python train.py --n_layer=9 --d_model=128 --d_mlp=512 --vocab_size=8192 --norm_place="pre" --positions="learned" --qk_norm=false --parallel_block=false --init_std_up=0.0344 --grad_clip=1.0 --decay_fraction=0.543 --final_lr_fraction=0.0
Each number is 500 + 25 x the weight over its row's rms, rounded and kept within 0 to 999. Layers, rows and columns count from 0. Numbers have three digits each. The size before them is the row's rms in percent of the matrix's.

# down: layer 5 MLP down (transposed), 512x128, rms 0.125, rows 110-209, columns 0-63
# up: layer 5 MLP up, 512x128, rms 0.128, rows 111-210, columns 0-63
down110 109:522477486506511519527483507524495492531503465500564451497504621494465496497495530498491479563474411505484490534498505502497494474494504482482512492493502483510505492522509513481509499509487511
up111 114:534520568486539531532518510517479503477495503499460486509476490474450445509429470504492506482532531520512491477489435496539513496498475507488512454532549525465474499489519476472476476495471512
down111 121:525493480489463553474512540476517505527487484509462462502542498494480503486480541494467471482481518439492474481564540532534504501484526448457535501536482513511526512517488466463517490504532468
up112 100:485514520492517501520493516516493530497530505462510489494497447542493487512481482501475479523521504472498499533533457545511494515503475475512552499509462529448558484488497439454529460529503521
down112 095:485507480513509477499505488517479518500479556481566514504471427490529475487469501481513480517492481510497510496445514474545480482507481464520479504465505461498507504514476503509506538469549484
up113 097:549495538471493538480500492515501501438530511543498491513489521529478466535478494465472501490513527482480508488461532502520524556504507481495459519502470480475493511490522473488533525508494536
down113 100:484459492487495508496523454528453526483470466468467505492518481520523479533503504502503467513508521499495530503481479539463488506512523488484453500455512534481493502514531521497530568493466502
up114 118:448483515487529534552519504532524516489496511497496501481482472541490474531468452464470485507492502531508479498461505504525514525486475518514522500564495511450480485434481555523512506535491503
down114 113:486483518452477494487491515490487485507460495460462533505519497505522479493502512452499481494488519496500530503479485406458514469495529548522494513479484514539503497507487549502487521514483534
up115 104:511508489467542488483508529520484516501522492486486495496475482561532477513476488495514519504475521518508513470481529519495510545496483507482532491541492483517485508476432480517512473516472520
down115 101:502517484527488529532471496531508510503484511533480490507498505457499479539534521488514490516495526478550541499543518464533523498527519459494493479521455474453496469552535474501511477456474525
up116 115:500458522525528503499498474521510505497473514478541463500536515500486450510429471484503494517537477528526475544467494523464520552499532470472515507496513483489516481500506485501533502514473503
down116 109:495481494500502477507480503500515493527479503514603459500492547488477497502500497479516493547497346509496505520500491478472499490486505496506538485510497484491497513500498486505506481505472507
up117 101:469503512465486533508449477494476535512547511486459506488543516524521480514494518499519487495535549510519540516483454482468504498522535510464538512464511496513474516511469504473492476460491504
down117 097:516465492490491497515534546487535537515500504440559491496473514534488509510477479506504515500497507487494473445543519488502418458514448458498477487497531517524493482505518542502476549510514509
up118 140:482462502525517509489485458532532502503469509474525454474506504476478443514436470493502516527533498532500485527481512547471493521504523470493522490501508474474508453493507502505537480498470491
down118 114:528447492514499496506476515496518515522462469501571444483488564523492512478517506484506472554509367506507512538497484504467483496478496488491530481525512481505492511490500481492526501522498506
up119 098:499498476490548530525476467487509483500454542527524504501526466501512537527496511509467455489492483513497504516490465524495519530492513491547522496515559449559497480513439510493552526503496514
down119 097:491467518542458481490552509530490519519508520496501513462459524541481490489500507521503558485526543490462506482499559508530491487471514500474500465510475535472462480512513481528528494488553461
up120 089:505532534489498501487478515553504515501469480498451460481478508499491548494493489475560530513492526446515471522480501511471499463522505501518487484471494514527474516491473421514494498514470470
down120 086:495496495503568530507507531514499455499500487515513540522483578455505508457490513529490546532485541508492504510531522460493487511490520474513481496466536484500483483461522516508524509471483484
up121 100:560478528526513517514490521524482521517500479496494462498479497527472493501483480517497538486482540518498485503505504527497480490493480492508477492493457517521490523472464473501472518490520532
down121 095:483474488505492457511517498480531467450507482502490489490512512453560503514497515465484483536511497453508494492474512495513515486550521503579518457497530484522498489518507527520526485428514485
up122 099:496532467536499529559535547530521472500506560449497501452479442486481511548457485519498507503495505466485484503492524521478484500496479474495515471493513530522502493514486491516454512536453543
down122 099:489517489502527446494537532522470498501538440480487492504502537478488476468517529496512492523498527490505506444446498491503489493491505515513505498538513513517511478516487536506483478500498535
up123 091:479527495522500496516467491511439496426494511541500508513504486484521442499502528498487515522530508466522497533529465505506520449532467481495522531477498555492553484505509459486524488498503522
down123 095:480488494475484457518499459514489470465522502494559498499502488492489504496518527507483491520465489505541509481534480510465500480453490462485501527475551497514457497526512512443529459501506520
up124 086:527470486546485472504508555498487449487429497488492500461504518520516459482495445531519534485520530509513452512509500483533496524480520505495503490484493486469541546452474515506480489535455496
down124 085:475540498473482470508519479503446524493567471535489491518512559477523479483539526481468488498497527498497525463516512478458503499490502515511490510505516518494515504500494489487476513462514507
up125 104:496507465464546456572518540515513479469521505483472457502482496504460531515520511467516495478510518484524492503450499518473509497503493498488504489505404489516505486513492499474523488554486516
down125 104:515525511519468500506475529472504488542497450515476538509459500536483504492471504512488540489533482494535546512506512460569499519513522503538504492490480499501485486497496504510541468508477508
up126 102:518537475548509480543485492566500463456485520521505508497511484517520497512495468479466475493492523510480527505466502494492502550509526473512515447519466473511495499485519462480518450547485509
down126 099:464486545500530499506507463508466478520496512483510506448521507502467461522500515499517507526531552512537487499495534460465511489489533546506511469502526508503479526490488501510473487479478512
up127 087:531466483535526488510507515475517521512532502510469459498498483513502495519465497507487526522492521488507448552494499528503514532497513457499482512546511478522525418491479490470545518504500497
down127 090:469489495445523480449471509527510457512456499507523482522503502480519461482533481489507453530516478520529544461470489499517496480521505481520532489495488521480464522492535508503515469516518513
up128 105:481534511478472473526545535542491536477502540489499504511486489505462500556485476459495512469494501484511525495467521519429503478510477495470476492512455533485482469469466528526495473534497511
down128 092:530510512523530448547506476446513499508498515498475505502513497488476484481472537528511535513510500481461552502463482472542515534494535495504441477526470464539522468500517522486534532453501483
up129 080:513453479500504507489445514496433470500494522492525529471491480492483473507507501492478458514515489555534520491517516509491543530524516521463542519496485487444484495494509539523529500435466510
down129 087:478513478492496482510522511508522509478495497503589458511523529530482479535518472492494494539492378494527508486518487459502493488486524484539524513496488509498516482519503485508500497507493494
up130 097:524527470492532464485520491522502477427487507492500497487531482527507522531491509534528530510474528484497507487445489539467470529499470529507508503495484489536508506488525478485513520475445503
down130 100:550539476509504497490540475492500489515512541537530524526515477510509539518503470486528489477449485482466483520538522503524534513507504466472457491485457509514460505499486538535488467496516497
up131 098:451501466469480501495529497499484514518515506524475466449505466498483471540522469506570507506516531469498476504536503540517517457488551488465487505486464504534511505490506466496529537456509519
down131 102:490521460488503506482497483514479557497534486506492484502519493508507503476493510490549472501465467489494517453510499499538479479552507514547514487469483498489541534482532507500507466479545463
up132 088:510496515506480517479516541514433494516486481489495531508502514470519520508480511474488496500481517466549515523484505488516477539525517511474504464508496491500480533484508451478472478471496487
down132 085:493518487515495530546476508466504536493508468482518485523491473483521508515506481508451547529484527487481447485490496496484479477502519504474505534507510505458500521527490559535512529485479573
up133 091:494489482483506488491479522533491512507480491478472486492540516489492512486542517496541488510496520487483503518454484507512532499479490460509538474497447475500514524527490459502511451471493511
down133 091:501500520511527506511528503517501444526565534490512517492492563503517486516481534484477514554496464503509488504524522468479488516514495456457492516509484498457547501519515509493483471509482484
up134 101:433523510474497486520512551456511498501516499460478484456470498502464462527525523508507490483527540516482465475471517500526490475481535498507506510510481514433471530511548487493503517509491538
down134 111:503525531477525460483516482498506512489476505473459521490471514491504502510472492512507521529504529468469494491504446506540524561523509530473487508560482534496507528485464489514520532496502497
up135 112:487515481486575535499512500536495526509471534483472501508550472535493505531499474493486460517515506474498463466498513511482553488488474541520520513495475525481485443462500485544514512462482490
down135 115:518538497507525480494504511534478488542472480513529545530501522489465492515525532504525511497462533460495503507460515484491486476495460432481485498471541508510492500501497517496494496493497521
up136 093:514451457553516498490458474475483490512482536518450490511535482529500526503469489486512489514525523566523481537494451488487506519505510495476561460471527501471508484510523501526539502493499464
down136 089:493473478501519464475496489515506532453493484476590507457468485494490479513528472498492483509492541476513489457501536523493484523521466518509429522470506515501486499486499460498470503509479518
up137 094:542503463526516451546528484485482478462529536486504515437482468537481521525466462521520489516506506479512459485537508543441469506475515520516492528487548487543486491498501500516487518492505527
down137 097:455508515510526481520468485438483540522547470498540493538485541464458511489483477518478470503467486531513506498534455474497489492468534500513504493486478476539474497498517509480526462464500486
up138 101:468501449514539504506523492508478450470515523503469511446482495545508511540486516514492516536533529488514482500502514530511526466470493489460472467465486510521489461487510463526499523467517515
down138 106:513481513507462530449495477509502504521471469489510487496512509475513483507508513542466518490504516477494470458466528561481494474499492492505465552503508536474461539507458492510486505497497488
up139 075:493511479499453486497493522521490494480500529511465520493497489520472463509500513485510485494537526490501488453499500489491516461503502512507500493499470487452469503455495491510505487474458464
down139 074:496469507484475511494482457506542490496518514487512457416497501510507492471524454537498506553469477477532481510543549503548490541519500483502497496499526488499515523501493522465519499492532495
up140 100:473537460461518500526510507525504470491526523494495492487517484526508484521508542483496466496505534464519513505494497530514486527513539463509522468499511487549504471523531432484509486454510563
down140 106:505542525555466510511492471492467496513476508479515488525477597511508537485506516484515515527518519536499507501516511453508514472511496491514508512506518493466523501478507491542503477511495521
up141 098:524504456482476517496483515479476496526465520510477500496539478463520509516487520471464483485532530456495527498533502508519499549511510449455496490474486488520555536485475449471491471506515492
down141 093:501509466518509501520485488476523522483494521501506490483493497516537555439502454546515481504468470527491455476502490481535478486476490540529462499494506489471507530503530477519513579528468488
up142 106:531485524532528520522523514489523499498453496463503468443516518502482519531535470501496504481521529479464488513482518521537490492451505498460475523523521507455511509486494476503541536499511500
down142 111:481545472491495506546522487470536495557504545504561469503465536490479535497483486503479548535480430472527490467526482502491524525481460486497506447510467483490463506480483541520526496495505493
up143 092:490516459519530498526508460526522476501514545512483486497455479514443489537510470504537499495495525507467518474510496511459484499490488458492537477501457494474492488430540509528542521481490554
down143 086:488516496498507524474524448508482469516515480548497498485481483504481495476500497458500472518486534524544532508484445508539521521545519502486503503502457461472534449528512517520472507500553492
up144 110:511522503490501505529511514530519554492502505470487488511558475531485478524517468492496480474501500475519465461508487517528496502487487490496550457521420476502504538501497446546468496532475528
down144 106:463512492516524482515508544524462471536505464477528544478525535476530460498548518499519501521467487527514509492504479498539533467501540495503497488500488483474485463508490508492540527447520475
up145 104:489481474540503453515511503482481476501534561527459500491501496542475469550508500487493528486530518496485521495449485505480526466509510489481526528490497469480469475484512523514497505490524517
down145 107:481511474518506466513476504540517474489525528498517508512513483509479502515500508475507535483497554478470483486481481493464528504523520500514507548460501522521493507507497552474481519493520538
up146 097:505504494516492528512476503499483460510520490525494484508488497500427506475520519511525466490489513517500509523494454506492525503508514450463525513505496478524501454511502459454566480487506509
down146 097:482546511523486484511514505499514491522499487494530529550523556483534502483495460485485477476457503523536496491465499481553497514490488551537454527492481476484514514497502549490445495503514504
up147 090:485484501521503480515498475471471490495523536487538474510508497479515427548439460510490539525517482511517493500503469522496499527504505506433514501496488527457498473501457488508563479503497488
down147 103:492473476513508513524506493519502481489489519511581474477498523512515494519488509495535487542512342481502510513519506512485497489517512520524519494472518503489503504501502478507521509488492508
up148 103:522482476533502500488497505458475453497458536487455533513504490513478521552476482526477519494509504541529499537516490493524473511423518497551514445472540463470516505494511479542507512459507502
down148 099:477478488472527503490497491521521472477457498508544514500569483479556511519491528458485482508521465414503520498526502493508522496494502514482491474483428496485491469501461528520475510498510492
up149 100:536521548501499511520476486509521480515523539510464489524488493491457459539496454510496491489504528543516504486476482490554521506465514492471491452478491472557492535508465481502481501516495521
down149 108:496515481510495516474518530558522552493441521490516500501479498490552476500515515494514530480474495493484468477528510453472511480511467499553499521523528444469505460491512482494475513447516484
up150 106:476470483487498493514440527509445478509543498494468529503504485546504458511480494485489513503524496555521512511513476488507548482503498493484549495510513519487494457519533498506501451486474500
down150 100:519527486491511493503509491472551516508501516490539538480498503517513544518528511498485511509471480463491492482514562529507451488491463473472467504516473462488505553498482505524503503483487514
up151 091:485521494503498573513479533534495493501447485459505459471525508505500495516526463449543433488460535522499506537452485513504517495483548480494505503543514504487505459486485519535496510489491526
down151 086:538480539501527471450498493484491509508536517540446461525482562531482495490513510494522488495522485501490479482511517498526512512503504554498510515480530485458515487490512488491472484484506467
up152 102:483487519483548556512513529510523489515488571496501491482483461499508512526509490513502498527490488516454497465454528495509494504521474522505540488544469510462476494455489441483494513532509522
down152 092:506486505500475501476498503530508469503502517497494487498453438505542509450506491499504448524495555492529494533470496475470471547534501519480471521473506506484481526506501498501519485530483474
up153 099:549511483520495472560459479486500469452500534521502505494537473497498480529511491520483507501486515465491491533477489488518476523464492518510508483491491517478540523505533506452508537526509521
down153 099:493548482508467494495493487469495527480508492501510504481507475475497484492511487464493480510510550538533506463499468481508516480486507568537484503541493502505485519493495513497520517477498492
up154 078:498529497521522492521490520477523475492498526508502495497506503547519508511497527506513503403490521540497500529516529516503474498435478489472472531487494484503468509500498490500465519507520549
down154 077:453510490491497516520494521498497520544431450506536507496518514516465506474521494501539493481456539497511544536527492459508503499522475500509475497518495454512467490525443487532485517520468537
up155 095:487518507494519531496543575542501519492485512501468491510533516529480443498492504473487552495510510515492487482483501479490563498488516425495506457477527493475507485489501536557475468499514520
down155 091:479521505512475470482518430512489492512518534499478526526532501486467506545525521485499492514497528506530501478485488469483522433481482486458499518536482543514532461478502497483513479514519513
up156 099:538509526484535555524456504499490491535490521526525472498513494489504491530520463526502472479557499517492437471501522510520525481478504506465502511478447528494480545520528500508525497515511527
down156 096:518554507535518511546528476512467484459483492484537482532475526490499446531473548477491473538470489472516495479499472498487519445531475522524516465517507517488503526535552489496499500478480513
up157 073:486531505483496530522513497526474494482468508485476531502506532503532472525470489502512477442537532494508516427509476475545478504498510523511503501530481492461489517483499474507466494503528468
down157 076:525486513468453468501506490487511516485511493476504454501492477468477477484520449481530490561475508491505497520525489514541487527496486486502544507456525525491520519513521500498536497489516525
up158 090:506476468495507526511493464481466440512483490519446508456507528535494474505459482523504517501516574496483491518522494477503507502483544537441528441478488497467500480502513489444508458478489486
down158 084:456471491458513505482517502518540492487528446467514485487493495468491527530526514504549495551498542464505525449535496515520447479521478471467496511477529541480485517500483507499480534505504477
up159 091:480507536451472458464495536505503500519506509449488479508481471492475500504510499515494509499494528466475456504516522535515477513510491457523499456519479560537473532507501466513483533474482491
down159 091:503501454539532551472529511475532490489498573514540547515546459490536501455495510480497537531496489465512533527505537493487471506504511489501498501470498537465497475491481504518539495479526471
up160 097:520432496574528527527486507489502463544535505503517506516540456517485498538503467505489506510504496499519491514533522523456489459486520466518530522467494480547502501525509501540490491458468497
down160 105:491547477490493526553483511443518449483532519508555495499482533494501471469485532502564533498489485476517474507505505495509514461467543501490462516500556518524479522536482477528465502502452485
up161 088:533448516533527503532518490491487497506552501517481481484485480465486470517472526505515496484513519502496521521511501516510519494481481506439477516482477464466499477478481496481525471497503529
down161 080:521552549488446529529522488488521495526491548489490531502511447493475487497487499494451462439517506522488533518501553521504505583468487462511529491506501503500519530491485456486500506504527533
up162 092:502466510454485492503491495475494454501493506493446442503516512506528473514459479500511525492533539518503494494491474518556495527529502479510488497550477524520463494504495472533483528477501523
down162 096:502504495523504501471530454500463509526547519481456505476531476484487512490493486547523524507492460487514467472494514529463527510514498516505505433501472471521511537485497503510491507511496487
up163 107:480449471511500459493527514486519515512466534493494480462491478538504513501559440497509515517462512490514498529484490538476505496513546470498524505463461515493486502465506459510560535490447525
down163 103:518524497459515516546476485498486494478508486493479525485520480461500481461485482506493523499504507546507461519538478482495546527553467535551515492497466495508450494519536485526465470502514499
up164 087:507498462489528467488500493452460492536472500536477508533498506496492466515485478467485545508555514497533482495485455482489565528523574442484518494453513499523513532503520492529491533516466464
down164 086:492480499473467469507459511517523525502522490459511515475523551475464486500504526498508434472485516545517513513499514507486491479539530528486498507479517498527469455469509523508503471479515483
up165 104:465467492510482514502482527504459464425494531558516513464511477485500479514519517504505497462497505493517522550517515527463496500511502471510475518516490467533488489500464472503515434475518523
down165 103:545525483483491494515518458494513528548478507514546528527525481486478516475483487453499502490496487474520456503492473529530518551490514506549506506486505508520512451461550497490464489525492496
up166 105:503493494515519536502457533504474469479489520496498493458558490522507474499525502500512470480546523533504494486514499502479522523489534519452518445518472480523548503475510514469528450460486518
down166 100:454504502487519499493531476504458497511504489440521487455506483499511459506480479494493501513550507499556504516531529489484504485521533521511531497554509524494476496514516490513489478472479482
up167 106:498498575483469532518477502475533524523523497501513476534496512472461524534515504461522496477485515489465501511492523511501481489487532451522495502528490508504512528509495495499537512491476489
down167 105:534511503534525486480471491529472500512459519499447448476526503503491542492473537511514530521536530487486524511517533465482511506480484503454514458521474495509497530525489510524550462465487535
up168 089:495504509487531522501440463530496493482516494505511488482481483515526503514483479491510513509481486469478494528512510536517478485510516553465481535547436537481483502491503487461519504502517486
down168 089:518480489538484493433484528475481477490490500512574490492513520499523497478539513474489469496481479531546487501536510516486486483548511500497494510506513478471530520476464513518474495452501485
up169 114:518503508498511457524452511507492462503481490515486515477507487468484507500512516489481515471498523490500516518507507522470532486486477515477563486503490492541557497506501470476515447511507530
down169 114:503537465477495519509489505480535464466508517466546509528465468473513476546483533468474510475505547509500549517482520511499532534492487496510477496470516517507463515491497518506492506569471528
up170 101:506508504532470526520493477469532495491458507507483434513514470508528501518451515536536502507499506522496487513471475544481487528502484532471525462544497524515506541498467476468509533490455552
down170 107:539471495521498554485508497498489498423450508575554485502518523477473490529470526511475532513531489490528500511482471550484508539494534503497517499495488483486512469503515499487516493501535522
up171 106:519501524486511468508517469491513506505481503499487476511478464489465456519496428516507524505510527510500454520481499518544519523476496525535499486519451521484478511514531441489492498470495542
down171 115:515483515508502479501499488510533477520519532501529504512499507518560526534485526507466551502513476471459498502497511481504514489458524548450493492505526511519539530498500517492479512487509495
up172 110:506495542531528517514515498509487514479531523550484475510495466529480516498480491545467495478495501549476512503496551489481504529488496506494530446505468490477499526457486531509540507542532537
down172 110:490523529493478518450456451513514517528490444524542495476479514498522511470539487476477496489482461515492526492515447439522483498470505524488475529512483482541497510501504465516464512466468485
up173 099:483488532492494508514444477513531517500474486495491522491526509520490481505493495461472482495512543504521460492477522523495513459522458552523479533505461513477527543484510483481505497482457488
down173 096:459488469450514519547500530488505516488458509521468511487462491514524517490519501507492501537481480495505484456504442528491469482500498470513473504480495500509484456473492476522468528527471546
up174 103:505525485564535550549500522482493502484499509523497495500489468516456501528474466449447432492522516480513459546492495510490550529494493526506547444531467463471506518463516503491504479541515503
down174 105:459476533494473506502525496498532517475529491482498537475506499490527468526509519511521494518519515480480468505499485394494483520510512473487502449531474486531532525507479488487523514456533452
up175 131:483498525500527519512483475555498519500488489509504455509493487526490492507429498505512485506514497523543481544491529514455507536498509487524539435501504472512477489500460528512498445512461551
down175 125:488475517524502507497459489468473524494489475534522456469510542517472506508518513474494492535479435517481489500456498491469517484479523526453553517523494501478498517507497494445524492517503500
up176 098:531523523497517518501477542474503530470487508490496507481511442486504492509448502465488503491550484474521510544489476522527545550481507473505546448499523500525540524492497452479512520528495549
down176 091:516524450489491504482498511539494475513526517486448550493500480485517525497528490473512483511481491509501509477554504491498520459542506522498507498489513504446496488492459538538478495466513470
up177 091:483483448494531527503483481511446477480521530516528509499526465502496520491479510494489501530496496494480508561471447547459559522501501517507483531498461524520486456486506505481511474459456484
down177 096:532539488502498459492516500494541528510476506502590502509475553488478497473528493475510474477521462457428504493497530475510499531493476469522484497507495459464501502505502481494509474527498517
up178 102:529432523503514529476519507521469445507538504495479495480463511559479515492463461534483507517514529503505447531503519511484475511487503503495480500485466529510478514489513464497493519492503471
down178 110:501510514515500527483480538509518480491528520508481470539508499461502458512557506496514514494530550499470547509463530511526485531447474543513475502470495510495489495490529488498510497495466511
up179 091:522521514502505504525448513460512478456505513564484511524504500480478490528495532504485477487523502493512491521497512488489497491529511477515501510499478487495483561537542475476485525521513480
down179 092:487518527492485467482517504474484482514540525515516506510465499525487439463501490481484471461453534512477490520454493538521493491514504508527531512516495522495524509493524519484485481489505468
up180 121:490507506477495479501468515503424463510538516485491523480472464549483490485518482530478508484475523502495518503485492517503485465463525471513532488476520476525551510510510490467509458530505538
down180 126:541510464499498526487467496493457508491512480512451459543498567489516505513490528537493518486492554491500493509511527551473528466495505494512498517552481490539524488478464497529506499510519492
up181 108:518505515492503477507499556491522508530470513492495469506539484561483483518522483506495491472513514532509444465480507515522525534458488464492494468535487498462491515491481500520524502519502503
down181 111:498498492511511481527503476501462469525514510520475523520492555505480473509526508497491512530481536493504493461489501480494519503519496518480524487538515455459500454481487508479528450521528444
up182 105:511540471512528495497506537553514484514512516465493480450521467524503525527443470458482484520525484468506499532513461548483506515508476506458521477472448529518536462500453445488479470486499531
down182 108:526530475495454456515457495455497515512478560504493520514478548489509480540473494466503525500514503480499529483484492487499531497510488449531503469466487508483503504467481542509503511465510495
up183 084:518523493505513518515470481455497504533525571568465517515479465536497483530471463503510513512524488552485524487519467491507480536467494523531500458516512509475492518478505497524518529480511535
down183 085:501473519478520462502526550537484522505490468524459480478495537461529491486520557481499457533514452463519478476481475458493506469510480497500459516485507505516485504534491501475514494524499498
up184 090:519524542502515512519517490499492519496493539493477513510487475514487467520509511465460485487448508472544474516505492531498571513484487506576513474475494507527476506520426493526450504485500548
down184 084:465428512545485481512531540534525523500492493502505488476488506525452553488507490486501489548476460474513486499519501507525509482433521442503496517457525525511488514517487508501498511489488456
up185 083:462493514489501523491480554521480475495486503488476504474491502453484497502532486471517526507547534517467513507475508494491503486470513488484496490488531510471523526477515507516494515437457487
down185 080:527512513508475509472504507474514452511547508511526458456500509539488503507513530484496447552550453470515468501506498482531486484509529481509501502535459527501493486516490529484496493512540492
up186 082:513499513473518481474535503545482512505463514534471510475485500544514498506492507472485477458509511494503452493456537499496539503502478500517488521523509503499488498465474473513467489509511523
down186 070:496518497488471512498524504499523509511509438487518497480486568485473502470518545486494473519509442464516480459456523441497512483447495474494508484508506549494482501489509524524537494493530511
up187 097:483501540472488519550501515484505496477512501511453449464476520483508434500489488514518519490513538501504548480504506494484508452512486474495519491470464514500494515507496471494505486490461510
down187 104:514508518495507501513530535510484494493490514486518508539496550524471528515483499474485489508504478519447528520529553485493466505478469483519469513465557466543481494519503521523494464498519506
up188 102:480526545480513482503515528525493515472504559481507509535481467503474517543451503484474490465508483515528521539475467501493536491517460482501512501464492483462474465501492512534512497543475485
down188 092:503522503525495517494450473448531473494493549533538548483527500517528505474516543473536518505481482472475523505501515435516512525508544501494490510511481491522512464450471487469506536486528510
up189 097:479497511472524483508538526472498496495502503481484460477469494494448476508544531486503504508498533493467473515470488534497505492495503472535540494536480518502477525483503519515482536506514536
down189 096:541497516524493481507512508532501511467484494492502468531485508514493501495470487449529494509523515455466558517487482491472506525473474503540439527488498495485461511489507528505498512520478496
up190 095:523495500464523517522463555496512525504525495502449465491474506478481501517459474518492468496554527516516477476495511497467515493495481543488526508479464463454491534480519504505497524519483471
down190 091:469497516548515482522485493510488506495513479526507526511474518539476506480495508492525517528501500471455521517519507517484509474545483538514532471493467534516517457461509484504518492473488480
up191 112:514509495510544510561482555489463416494498491488506466443491501510501519532481489546452515498494509523460492481497499508483473529473499534485508486511493489485501478509516519477524470501454527
down191 120:527453511476488528475503489498517490475486528477559495438545454462474494567479499512496514521527478461511489487515469535503518503465475513479516512515496525496509531547553498499507537507501537
up192 108:456502500535476506494527547485495497508452512484504499480513492489443499515482506452520488459520490503508493502544520524501500469552506475504484511498480532503478528493491467499485549495482492
down192 099:523484479499519513504526483488529538504490505510523536458529446507516468456488511535508525497480509458470487509515443542535491527494488532519496489499473510493526508535530505531526528501478511
up193 101:533492511531500488527476518466534513512481529524469470516495475509466470501518458479504463479538522540497491481518511505484506500486540473503524487556516426502505499472492530513537478535485565
down193 104:525481547507482472480484544550501525520455539519492519490492462501490530511509464503464513515528463453527492481506498479500480515486502500489495524479522503489491521476506522523481513476463512
up194 102:544526491507513529523481503521469492458469512555485481519467468502481498515497461519486497496514502521495496491472509502466477578506476524491521479542448534492481512478495503440517510512485540
down194 101:515500512482515517545495489485478467505521483495523464479516429507494529513506514515483502501495519493549521524511480486561483516468521508491497487505523468465520481523535474505520503487475497
up195 104:488470541542500520509454525493504520512498546506495492534543463512452536518487497508522490478463492584498507519459486478491510487492498475515552500513515483471481480510523493490534487517495481
down195 097:507551512507492493505431470504450519492501515551510523502489502478505489476498505521552500497475510525499481499485505480524465504504513527465432517455529489500482531465441519478478497498532494
up196 088:530498466519537477524518553504525511504522572466508462474487478476481533547456512505530520510508505485479504523475517513464470503491495487485494505514536483474518472497486521504459500525478505
down196 092:489499494518476535529509477474505485442493476511564502504472491474485481496500476508523484490513431454532544469488511486500494498479516538505534495541486505529483507514503497459490499511471510
up197 103:532506475488542490518515519496467500500475507516487528494475494524516524509474513503464505495540495503477469473534501503517527526459492472524520482544519481510531501466473447534563467523523526
down197 103:513500480496500548468507512467522532529523523518461562524550482481464480487538446488491517514494475460486483485538543470515518488557541490484536487507474486488515478490504526509506481471487448
up198 110:512494530503525507511467554464478487469457513509509512491502496483462480530509520506475508481487501525447515504508550521468549497483466472514509554479505498518495515513517484467494460474487531
down198 106:518455511473469501507468541500492499503500522502522488472492468524504491528549504497482496529472498520521469471475434547484544515492484509476504549509503536516510453524539465496513492501506524
up199 083:484490528493495496491501499506516524536531548508483488510495494495476543520509490469506508526491510490484495492462469492492499564512503504505542484533501528473503469476499484483531505481492468
down199 076:505489511509511524475518466506487469463449477543467474458477479537557470459528503489470534515513543466519526532472519495511489488489515512518450471464529524474490531505493513533480478496478501
up200 115:483512510502466526539504561502513527502521522502509475492503485518487479518528469486491497472574511536471474479489481506492506534512526484477499475580443502456467485480477481529498478524485504
down200 120:493470547510497516528490477503532488538476477516514534524514501541479519479519503502506522521496484462468481489492515522526557531510490496475494505540473500481465454488493483497474491489490481
up201 089:520525526522517490463535538459505516494511493454459500484503521501478490492479521509525504509550503441525484519516482496479517499517503444448506460482501487519533533480467521518504500468463495
down201 091:480513504506502481537506503526459483524507450523425508509485513525502527494566471498535500510506534504483501511466476520515529509487443540536551512481539536509471501501499462500498465532510496
up202 108:496497494488529496466519499477467514498536514496474500473491464487497539523503472505501459502483502461512507552502465507488480501516477540512552469522493507542490475476489475505474480463497518
down202 104:501511487534491481467537495518457549470536506462491549537485526502504533512516516539515447466529520505494475509481507526497480492517522529487516505508506446493510454508496536505512487487510489
up203 091:547511527546544501512516482512468542443510493497478504479523507517513513526437463448455528523537510464494488528478504511454508524512500510491501509525470506483467480488499495517459509512471479
down203 093:482503533448558505498521520507467473497543536513559496457500554528498519515539532482495471478508473501458532459501478436526497511473468513486489499488515525492505485480514520495469510496533485
up204 089:491520452525531520483453492483482516519497502512491484467545494552527486503503448469527507490482529528469539510504447505483471535534481498438531519512523489491522467490500495449489517478523486
down204 084:494505498467497487480531487518523491472533512491508549467509504500521551512494516507516494521551525473494492504507506497474481474467505490503506491502501510506520523468467459511480464481444503
up205 094:491476462521531489524525540511504468497498581464512507446483470533485503527518504495457529490510506527436518479499569516495486469488504487528472516478557531462502488508521531500461494476504515
down205 092:491466504535523521509539487518506487493481494512543537513529471491499489513474527485473516469548466487488515486515488506496525479475541540515516529532523486490478429532520544544467508485476496
up206 090:501489460494472497500483476517514486514446498493463501510554514510498491512487501453450499446489533534507482535464484482524568502495555482492576461480499475497529528513496491518514466503490473
down206 092:523514513511538482514494469527460486543541531490467450510486482486505524472511488525527473483486525528467519448489522538514498505501466495475502483558471517543490463500534516486487510480480520
up207 129:481490546505531524520466481471490529484485494545449458518469493499513497507475469503499483515491513520537509491484520502548485509496489490485533461451487511492512511458457464486527500540503514
down207 127:479515490483481490495489485496505495503454521490526479471488469533560490499502501496498525506483440505526484514500508463517510521484464481532459507474499478541458492474489518536531477483499514
up208 090:507509473481487505532496496467465498468522510514478480489518491520495436546490501499477523503507537486493487512465475503516540470502505521476508505508530508500518498480559514492481498522475477
down208 088:538516562489494531523470464455545531494516538514503485478465441506539526473524451486490455480500480517513439500541498509505484497459491490521499476514490513476483480523474509494498500483490514
up209 104:506510474527533508543495497480505477475513498533511493509503463525493479548470501504493502527481494491499451508473485533518486531494448513497514469499478542508548492480516439466511468472454525
down209 103:515536517463503498489482499450538512502499488536462501465511506493519503490485560524514543508491513492496497520497505499495493512456540527484529504515534475486548481554525522498470506495517540
up210 103:518501525503525518503450564536485516470513509484506499501495491509492517508492492507499551495493499471514501476495534524454539472508487505494476539459514515449481526451462485506500504536492519